config = dict(
    num_attention_heads=9,
    norm='rmsnorm',
    bias='all',
    init_std_qkv=0.0272,
    lr_mult_up=0.667,
    decay_shape='linear',
    max_seq_len=1024,
)
Each number is 500 + 25 x the weight over its row's rms, rounded and kept within 0 to 999. Layers, rows and columns count from 0. Numbers have three digits each. The size before them is the row's rms in percent of the matrix's.

# layer 2 MLP up, 2304x576, rms 0.0442, rows 1468-1512, columns 144-287
095:464514504499486527468483534484485488496531506503503503505480476492530544473502518472471491524507519553492494509554513499515520536477475504498536460473480471494507532500479482480518509540502509542498496515481498563518488485454512499479507483501504451504485520491472521494515496440482527476498508498491516495518507467491472528484535499523483520454527464538557505485490485507520479478482478485515485482458514489494464488532525492527484
096:522464515498462491518477511542522524522538448512547477526472439476484482507462494480513499485527473505468450497560474547504493473502537479471520461479499519487525529517484544526460480537517475513555539492457517544461514456515514510508509515504523464453548510489472507504514477501483505505513508518483492538556526501531456481469497475509538484492491538490480510489503433543491498469514454517539516509508491514484496511539501470492476
107:511474483523511516569525518524482525492531452541540460471499487494496469505488497482515481511464464519441533494468495496445480548480512513501526472484466534469541490491464472515466481504490530484513501484459521496445488505466470541503490552530481513496523472508530510496526467501461491506506516534470507528525520510495512513477545499482532487485465496501507485512543501521496510487541437522507487487513500510444501507536483492502549
099:511483476487486525537480497482471522514536499524513523479486478485481506522470503498494527495497491487512510489541521497474470538497442508515471541460494496470477469490479510511488535481561518521502512483496495515517483510498484538485536552503504495512509517510470500483524509486493471545490481465492540514530511490514507522486530532506493498520536474495473510492465529530509474474504486461495528472473563541467478479534527549496506
107:525483472475493466501537521471527505541502492475519487529526514508514501517517478516461488554525489518485476466492498515530476535523486536533538535491473507491517515516493536511522486533532508506486497483474481511507465525468513543514503504490504484468476475519503475552475487490498471545545520511446503476516559522473462505534491528476481493512515483497489482507494516501509517461510514480522523511494521523477493447521483496499498
099:520519486519480538505506521528527475499546467512523488472503499516487518495540479483539502544477507485486453447454477510557546505529477477487491464495477535492525495544456506472496522539519509537500491531522491474530491494433511456425479540465542484491486514480501486509447508523503512521462460489433457509475493458468466522482496493536509481496500479488528501494530481517508510513471506522489464496480524489482503451515473489510487
109:467497483480471509424515527503463489516511485471489463486435526497481464482505507520483505470531492520500506504496483480503522538450435525492544496491469462529538531539550492517497505496485483514510491491505503528484443516508531458470511466507506519530477512548468481550509520535508471478517508485458473495477461446501475509503509535512533486478513453496520475521509503524483483457490445475502501492561519504482483451512512496498494
099:487497468518553524521492473467539493510550495497522500471495492493482516506501480497491469524508489503531560498490513609504530483450517501519540517514470512479517494492498499487485501488469531518506453474492492539462469501504491531467502491452495479492503496533493498488470489474465520534501461514474500485546517532504502495497482508504508516461482496485487445494478502559503486559521535512502498512494514455501531505506539480514481
099:485504494510508498521541494541484474510494476537522505491544496480509506537482507490518480522510496471457480463493460506501488506506532533508542477512495500457546496502455549477492481561472489531497472488496499486535459449516481527504506505483475459518565464524497546528494520464534474481491505502494486544486554485462446471533506490546479461514526522514525470488518521529530525531473508514552452485514505496514501508504537541523488
101:443522520434449506503506515467475492546500494473479502514538495510517490502489494478469506485481496555502515460526471469453480492521481524487504515484500428478516499517487507473469487445491495542496514458463498532456482474485461538513533497485531484482528490467469500512443516475519465529506521466492441493519480534512474503512474499479479472520499437485495498485525467518478486500491493499492565473526532506524475484511525491489506
103:517466492482459510486471539533523461459466482543498524487489513461517500486522526488532537486565508491525541511535511512503524500501453461491491490469467445537508531503524475466474530481523524511491498502506536527507509495529528524481499486506525497518513502500463500518518491508467488507455506473498489483506490468519493495455491557498502453490523496488503495487510491508565533470492477506496500496506522489490475479522480504484496
106:479477490492545504481466487484524507484523475513522507479455538456514522477500519499526532551494537518469478499523525478493514519491484523512501518442496452489498525499463503524458485524527519493494494488471519533523502500506522491484512531517480527512486502526463469461483469506482462489473489527451478505524541496511557497491491474501464489509497511513508442490438520506494570494492451521526514467489456480470512503460479538474547
106:505468461515514497490460511511523530488513492474528521437455467470484470540509513497505523434520497475549489455536435529556477487513511495491498491510516484432492514505499453553484528488526567482493517514476513520530526524499496466491520517455487477499504521560490498471473516503549456504526530529459472498496502502482508476469493482499507492463480512525489519540509500510491490531528513497474505461565497511467510550490521511464530
096:486493520477524550487489520527501521492528473493502424495503510457519517506501544503474500448535557546501465501478511497478528482486510498450486520475458536465494514517496479477451524506450537527492489498460490475479491549491489528514507489515469536519516475504476479487465465490517485513492514545465518517508530465498497473537507539473449481472542495492467485494506480549524475512488503496463472490498555468452461494494478509514507
100:522511514464513514450480501498541454462527526515490472453448532501528548528536515522521507527486507466465532487553512512522494537478484468564533504500519513490507512538485473505463519506524547481512468476487491491484513482481479493534479485490466541458542461508459516461523531461495534491498518492526488538481508551468506482470496506511528466507477551484482491503512518570502498538452508522492520486538541488487520490542484542470493
107:519515466488519521532483498469513515515489464511508435542524537525508499511485478508481515537481539499523481426524493478500536533498552478473543507518451471448532481486499515492455527507514473527487496463451555560460525524533490458462516492468496477475488497483506467505511540551451490523507501521520529510523502531516538487494491497518450488532483496493522516535528460488471508470463543503542485494513503480480572467517530518518495
097:498492541467501536531482491516467485494513500510503526503478463467520527503497470445511521499508506503556552489556509485508494522485522520495543471492490537487466506484517528506500492502515520504518499493490478494542443491486460469458455523476497506481545536510490490491545535542456478453467509483507448523479497525519511527484504502487493472492475503526510469504514499553483483559525507513499500502509514504496545477558520473465489
100:531491487514451554503541528563511461505514506527507560471520505519512571502480475518500509467488468481541509493515466446502499533488513551539490465495479519518489498482504453533514516490537530536515478454511496486491529482454482528492491546471501482515508472541492503489514459467502508529513449485531527441525486500502516496481530500499508477516496488481500514494514481504506491486511485492545478492509476502494519530497538544495511
100:514470478498460511504540476550487484513510507498505507494510533483471531519524478475517499491487494519505518541515515508513468522489479490536557494476512498509516548491511531455465481483468542467506478492505504498528509468519501501469491492483484506532496475495499474531490498532499541480442496458489525495530497500500487488477496488510473509524445472508507507504496480522489512472516458516506495477517502474501511480487514531516454
099:484476440457506518482498489549489537498539503515499505473458479503481522478514487468499495511468507530524503498506497551563521512507484484485512547508435461506494528536497533524460511497491495489488499489495463525494503484534539487472508479499514471500494511554491451485506490476515504495520511559459504511522467456461535496502491542440521508468472504493475502495502515473499523484506496496488479463505521504502485544476497453530467
102:480463506512504507463504510516506487502457502480521489446495534509501513538425504517536522493509516539453513487496538484448519480480493546486501473539506535482503477522486467497477514513475494473560524492474476553479470468463514546467502521489525477496501527483478466514457447437467467536506525481481510530496448454486522471478503536512525476474447460518496492532528547498494521477510516473523496496521474508505481503499514485504549
093:512535512504543501502543531467549515490508495484521548474488488514497494470497489472506534472546521511507541500523535523517517504522461520519501519452476490457568539511492505498495503486520552511480489493456499510480480486504481501495493515483530493503492499500517489499476485477515467487476509490505502498484493487493514494519485461520476491519503512507472507488536505500499501545477502527497508468549509523447490489489469477514519
090:478481483524513492533498518545513503519512495531500482481514515456477533483484508490497538480567497455539491545510511466498516494487494530542476512451490527475476505502463523524495529494475490471537462476480517506481517517452491503454538538565494486484499496519486508480470490511520502497457531475459464519445503521507529488541488527502485477514536469485482520499517516479518474492513528473517503477520512481516470503506468469531536
103:491536497479483503495455503474483509534493490512517423534466476478466477519468477459516548567511475486472498485503493510468543497524499539479543491525513495498511534526475514474513489540544489521498543471492495491492491469458466506468496494488472516508518491482485498492470525531496500501489516512469474552506566531488523502495488467494542536504527493464530527515512502518501541521485558514504479513488512470505498488523508485447485
098:498479492491459484541491508544521510516517465522507450448498503507490537485462499460513542501489479469506495507482449472501555492482503482493484512489497534480495486489465489508506505488522504474451500508476502484497498542483505488477477525544503504484523527492489527494455500508471518517503501484479503470469485468539514509518485552509511481483505518479527529420512525515475537505519490472481490486480516481523484495493504497463484
105:503518498503488494482452485543510515496480509519501506441490513491537480551425525529483541484514511489555511545509492517516503531475461512509471495489519516507519504502502482487513514495502467471547476512507547519515479523498485504493526487477483536544491537514542482512512492461460514511520508512468511476533517456498543485507461476571526463492529506518457521500492497514512491552478487548502512490502494468456502475475529493510471
102:518505525463482508495532461545485507507487546528502502497494544480504487471488458537506503486494484442497482516487471517509511490492462513499535519503442549467484480485491491509489512512493536486466500514461490484506543496446486508484540457471483511466529518508506516536486486507504495511493500476493489545518539516466493457483452484484504504525512522488518507499496491509493479543487557524537489498550500511450558474441533550521467
105:511543486485540508524463503481506515509488508519498528495475448492527497539499479511518498518486524508477464526515505490500486471447534493500517519490510498503527542491478491517467523491523544520503478462488514506485490490504488474499449516503500505531514511520528458493503517482517512506468537553472499514494498522473486521469497463507469502520514446502546510551503517472513521516544507563470556450474487541464453531502489487478504
120:474499472432482494477533568559538503559500510583516489480513485444487480496508494501495497483536491513490496480472466510490531541476460490504509523511479483488463529530482518497515558483510514472535485472488487502478533543462531484521508515479478485490525547484457488451487508495506522494436498505485466511570479433520504507518494509482475520496479507511490506504537512512459486537485489496465529497511513535505504526490542488480496
111:509469515430449510504529499495518493509541478537517533473490498496506513513491489489505539472456495467526468443510503503470505486453505465485535504463468503479476560525514506506511545499480504525502509505522496462538488503514500525503525534481507458466523505522515491508514542482522487486470518473481460514498495481499497513522513529509482492440518485490516491493497458528475501521487483515477531491547487487442496480500497519529475
100:484543516430532493501553501486523528525491473516473524488496529490515570539453509531485498505568506536511515457488510536501493504488486502496483496536500515485495478467516491490477569492503522455513499464490489519500464535522514577539523564486496534442497518529489551490502512518480537475477549507488483490504521512488494476512533535472524534489466480520491542482512499506515511468498521523561509528477518486445475507509500532483461
093:530526474487531495542476542494464448522478467504481518527513488479481496517479477494523491516481503478498503463514536498470477531460503506478464485529481506501487487488501497511492486513541513510494496509467491499523507552513488522486559517519496486506513491519447494482513543522473470476492524549500527537483511546512540488465496489516455486471529466522465483481479451493495483517495478478514511480487476497512511522473497505482523
094:479459445493508491544511540532508504460521505520514485523542527466543489476475497498519492488558565550533505496554482539512493490512456516524504471493533495515513483535527512506526573512504503495481509480471494490486462535456496504532517549491500512497470568495464513516492498538507507521484529469481491510492453512462453491469520537478533503475469530502491504510519499474495475481491496479528462483526484500491512488521515479523529
106:498515467488524545493500533515470502531552475539477482469525514501492464501523492502552491529510517490467441499500516506533505514480516521513496497498493437515504462533508487470496522512486470474464482498509543498495485523500512499480493497515501513517491511511471487500552547481489491527542493452521468535499492490513492486516507539496513481453455491496487488510484538495470520505524496469507502490518525496476500468458544460479538
098:464504464495459537480507534516517523492453468464491504467464455542475483491527493458514479491489505474494504521534451537465528546542480490463518482465508476457489501568490490488513536467516488497534517445490479535478460495540504464502496506508476507503479548521508534572487512520493511529478519491508450506512486471490492515488517486498475501504517517503497521487530438495502477502495498503531450492531481476488456502549470463481509
103:515505508501502510517473549525462501506547461513509505491495511489539497501534518482524499486552518502524451480553531492519501482497475541506522469534486445472513500534494496460490486481489523524480527515518469475511531526520508524472541484472503553503504503514506517528501473471479492492495472496480492505495504476486499524526466443498532489470517460509521495524491537487510493551505536500535536464515517515497542516509512500498497
092:521487495471520515502541490493482515517535511496484509483500509488500500507474509538517462498527508516465523485532510478519516491459544523484520514525497518466530513497510498486484519508543507492513517503486484510451507502488545494462494447480493497475516511487528485494474507500506505486488501485491458460520496497469526500481490525521503514527513522524527512487508504521531495517538529531447537502494493479480481524494505498459528
099:479506465518482503470524518510468536528500481502486498494524481442499497524511416488520471501507531530493493480506524498484495480496492503467503540527537488466525505504535461484541493507501530494494529515491454518519505516518561488489483510505514456487509532522499470467462470505485501521537517511479477517529489449467447467490447496514503537514519435484544519505509492486470447475519560536501469490516504505485518510521513469474529
096:508469437513500491519515528477562522480520508477505518500497500488524459505511481497490433460521479537504458507487521491490511468496477464467526478469516483459503452510486464489446519489468512474507518502448527496497514572499467508477481467506467513517500488479500504508472512498463506517476523501483512518481485521511476517524535520490466467477475495531504502536512473502514504518501514515539514515490471455474489452485473534473509
100:513488428476511513530461489538466502511517519531484492505474497474510462538508502491479441477537494517513521506521516502503491505508477536515481488545478515492522466504499511530506528507449500496533506443467496486500520503466541473523522503515462491487548552579471516464512482488480461548460470491507515480486476505496512468470512492479523486489471533493500471494483514535537540520454485458542438513536508484481493482543472508492494
102:540502527510522538521511500524482491499516455506491438536507523499505447481449529529493489534479473477490509493502486490443559540511540499514470531556490491484485535524481490508523538479494515465478526516507466491514490485462552498506448473502534484469533479510477515511465525551485471476507438517505498499503558489486468476531500531459499466460487489485487461510515524508515525528471514506489505540526558519496499496516542472478469
098:532531465510515482503508541517469515518493539496527505486515512522475467461522465488535496507494499477507493477515515516487541482509448535474518488523512457465511486529509510527518475469537504466547556489520507495475492507504506479522516523490484497503542531494467481529504518494493492476477534488482497476507519492488512496496512475468517444513527476453533521469544467515465502504462522528515490475478480501496540493519530498478509
101:484470462512481498543502503524511520477548480550475472506508517543521479494475497479496509462508468512503557479512514522491488496444451511521486576535499481488531498504497528493513501503483508516521460468462543477505500529494496534477503500508525512466537491520497516461466472506490493520503520484444521488486483493511474512492511512509499511508501466475480504504507452493540501498553494444461557515544507464451516525552536493450530
103:501476535541512516445476468476492496526519500512506487491527517497511486526510525490478511489522477481453458502484486521510588491521473473479482463497460529496537508520464534491490491525494532512510458506491508519513448505542525527526531505473513522468548511485525484482474508494474487481504543502471510525487499487500494497516457513537500472536493457487507493513502468571442453486509519528492508502513494502434504469518503573487548
104:481453501524508538477509463511540491460560516520494469487493508516519521505495480492516470487474496490493497428461494508493486469527501485504495480483474494505534515487481509492544533455507473523493539512496494531496520509498475509489515506446501500490546462514469567527466499470441515546526507460535479566468541485542484483514473544497474484505505508520478498515481503499462516495475475450502487519548529469503504523509504503476517